config.yaml
n_layer: 11
d_model: 224
n_head: 4
n_kv_head: 1
head_dim: 64
d_mlp: 576
vocab_size: 2048
activation: "swiglu"
norm: "rmsnorm"
norm_place: "pre"
norm_eps: 1e-05
positions: "rope"
rope_base: 10000.0
rope_fraction: 1.0
qk_norm: false
attn_scale: 0.125
bias: "none"
tie_embeddings: false
parallel_block: false
extras: ["capped logits"]
init: "uniform"
init_std_qkv: 0.0334
init_std_o: 0.0414
init_std_up: 0.0477
init_std_down: 0.0477
optimizer: "adam_hyperball"
lr: 0.0068
beta1: 0.9
weight_decay: 0.0
lr_head: 0.00804
grad_clip: 2.0
warmup_steps: 200
schedule: "wsd"
decay_fraction: 1.0
decay_shape: "square"
final_lr_fraction: 0.0
batch_tokens: 65536
seq_len: 512
doc_mask: false
train_tokens: 327300000
steps: 4995
dataset: "wikipedia_en"
Each number is 500 + 40 x the weight over the matrix's rms, rounded and kept within 0 to 999. Layers, rows and columns count from 0. Numbers have three digits each.

# layer 5 MLP up, 576x224, rms 0.0477, rows 569-575, columns 0-31
520556510545491471540459485393527528469484547573454476600516486506481510440464540498456538488450
526500498558551480512474516469492444541416501549478503492503513554499508553497450482480506511454
418552520514575493548586557495451567477506481550437498469537498474523492535493506490481424490484
480410512486533482507449500486574473515557515522494534527540487401480532467477476528559507566489
512432521506533512550538561527475450450434526488459498579502462526508529463569496527484585585525
609490459440474543415500533440498429551518548492452491438576492499535513498523453497488417506506
471466512502474489559524434435462493480551477499486441414438494489514474431513501500517497443489
# layer 5 MLP down (transposed), 576x224, rms 0.0477, rows 569-575, columns 0-31
505442560514502514500470489502429514434536470548568545518501512457458540501487547423466584482521
448538521428463456457485431557573481462560496566464585493518451446494503545454532522527473532493
486495522532505495552547479562411504508517540586479491519437533465426506471416473528486510485483
427517534414561427561489428462508525511518563536571460445486488584527539488536477519493501458487
522564520439520508456539526464488504539540527532540508537493562531566528601456439527543489423501
493480475571504553430442477474497586512512576472451474459474528475499502468443467531436510507566
527493484435391497538554520475441534497534523568377442475465474470469530526532438428520473473537
# layer 5 MLP gate, 576x224, rms 0.0477, rows 570-575, columns 0-31
543507523474518539518510565473508437504468461510510494530540564464569472506507459527442517508422
493531518515497559538457518453478507463499575573515492484594525464540549504510434490511519532453
477512534497432533496532507465509509441497529515488509576465505425479572503386441502517586521506
524535540531494488514465497470492498392476500534512516506500554507514381487503530488460557513580
503519528455447567517529546433489528552545539492568436577524482483538520518468555433471487480447
431491544429526537551556526455469439555489386478530527542488484478502444533512512460498588483523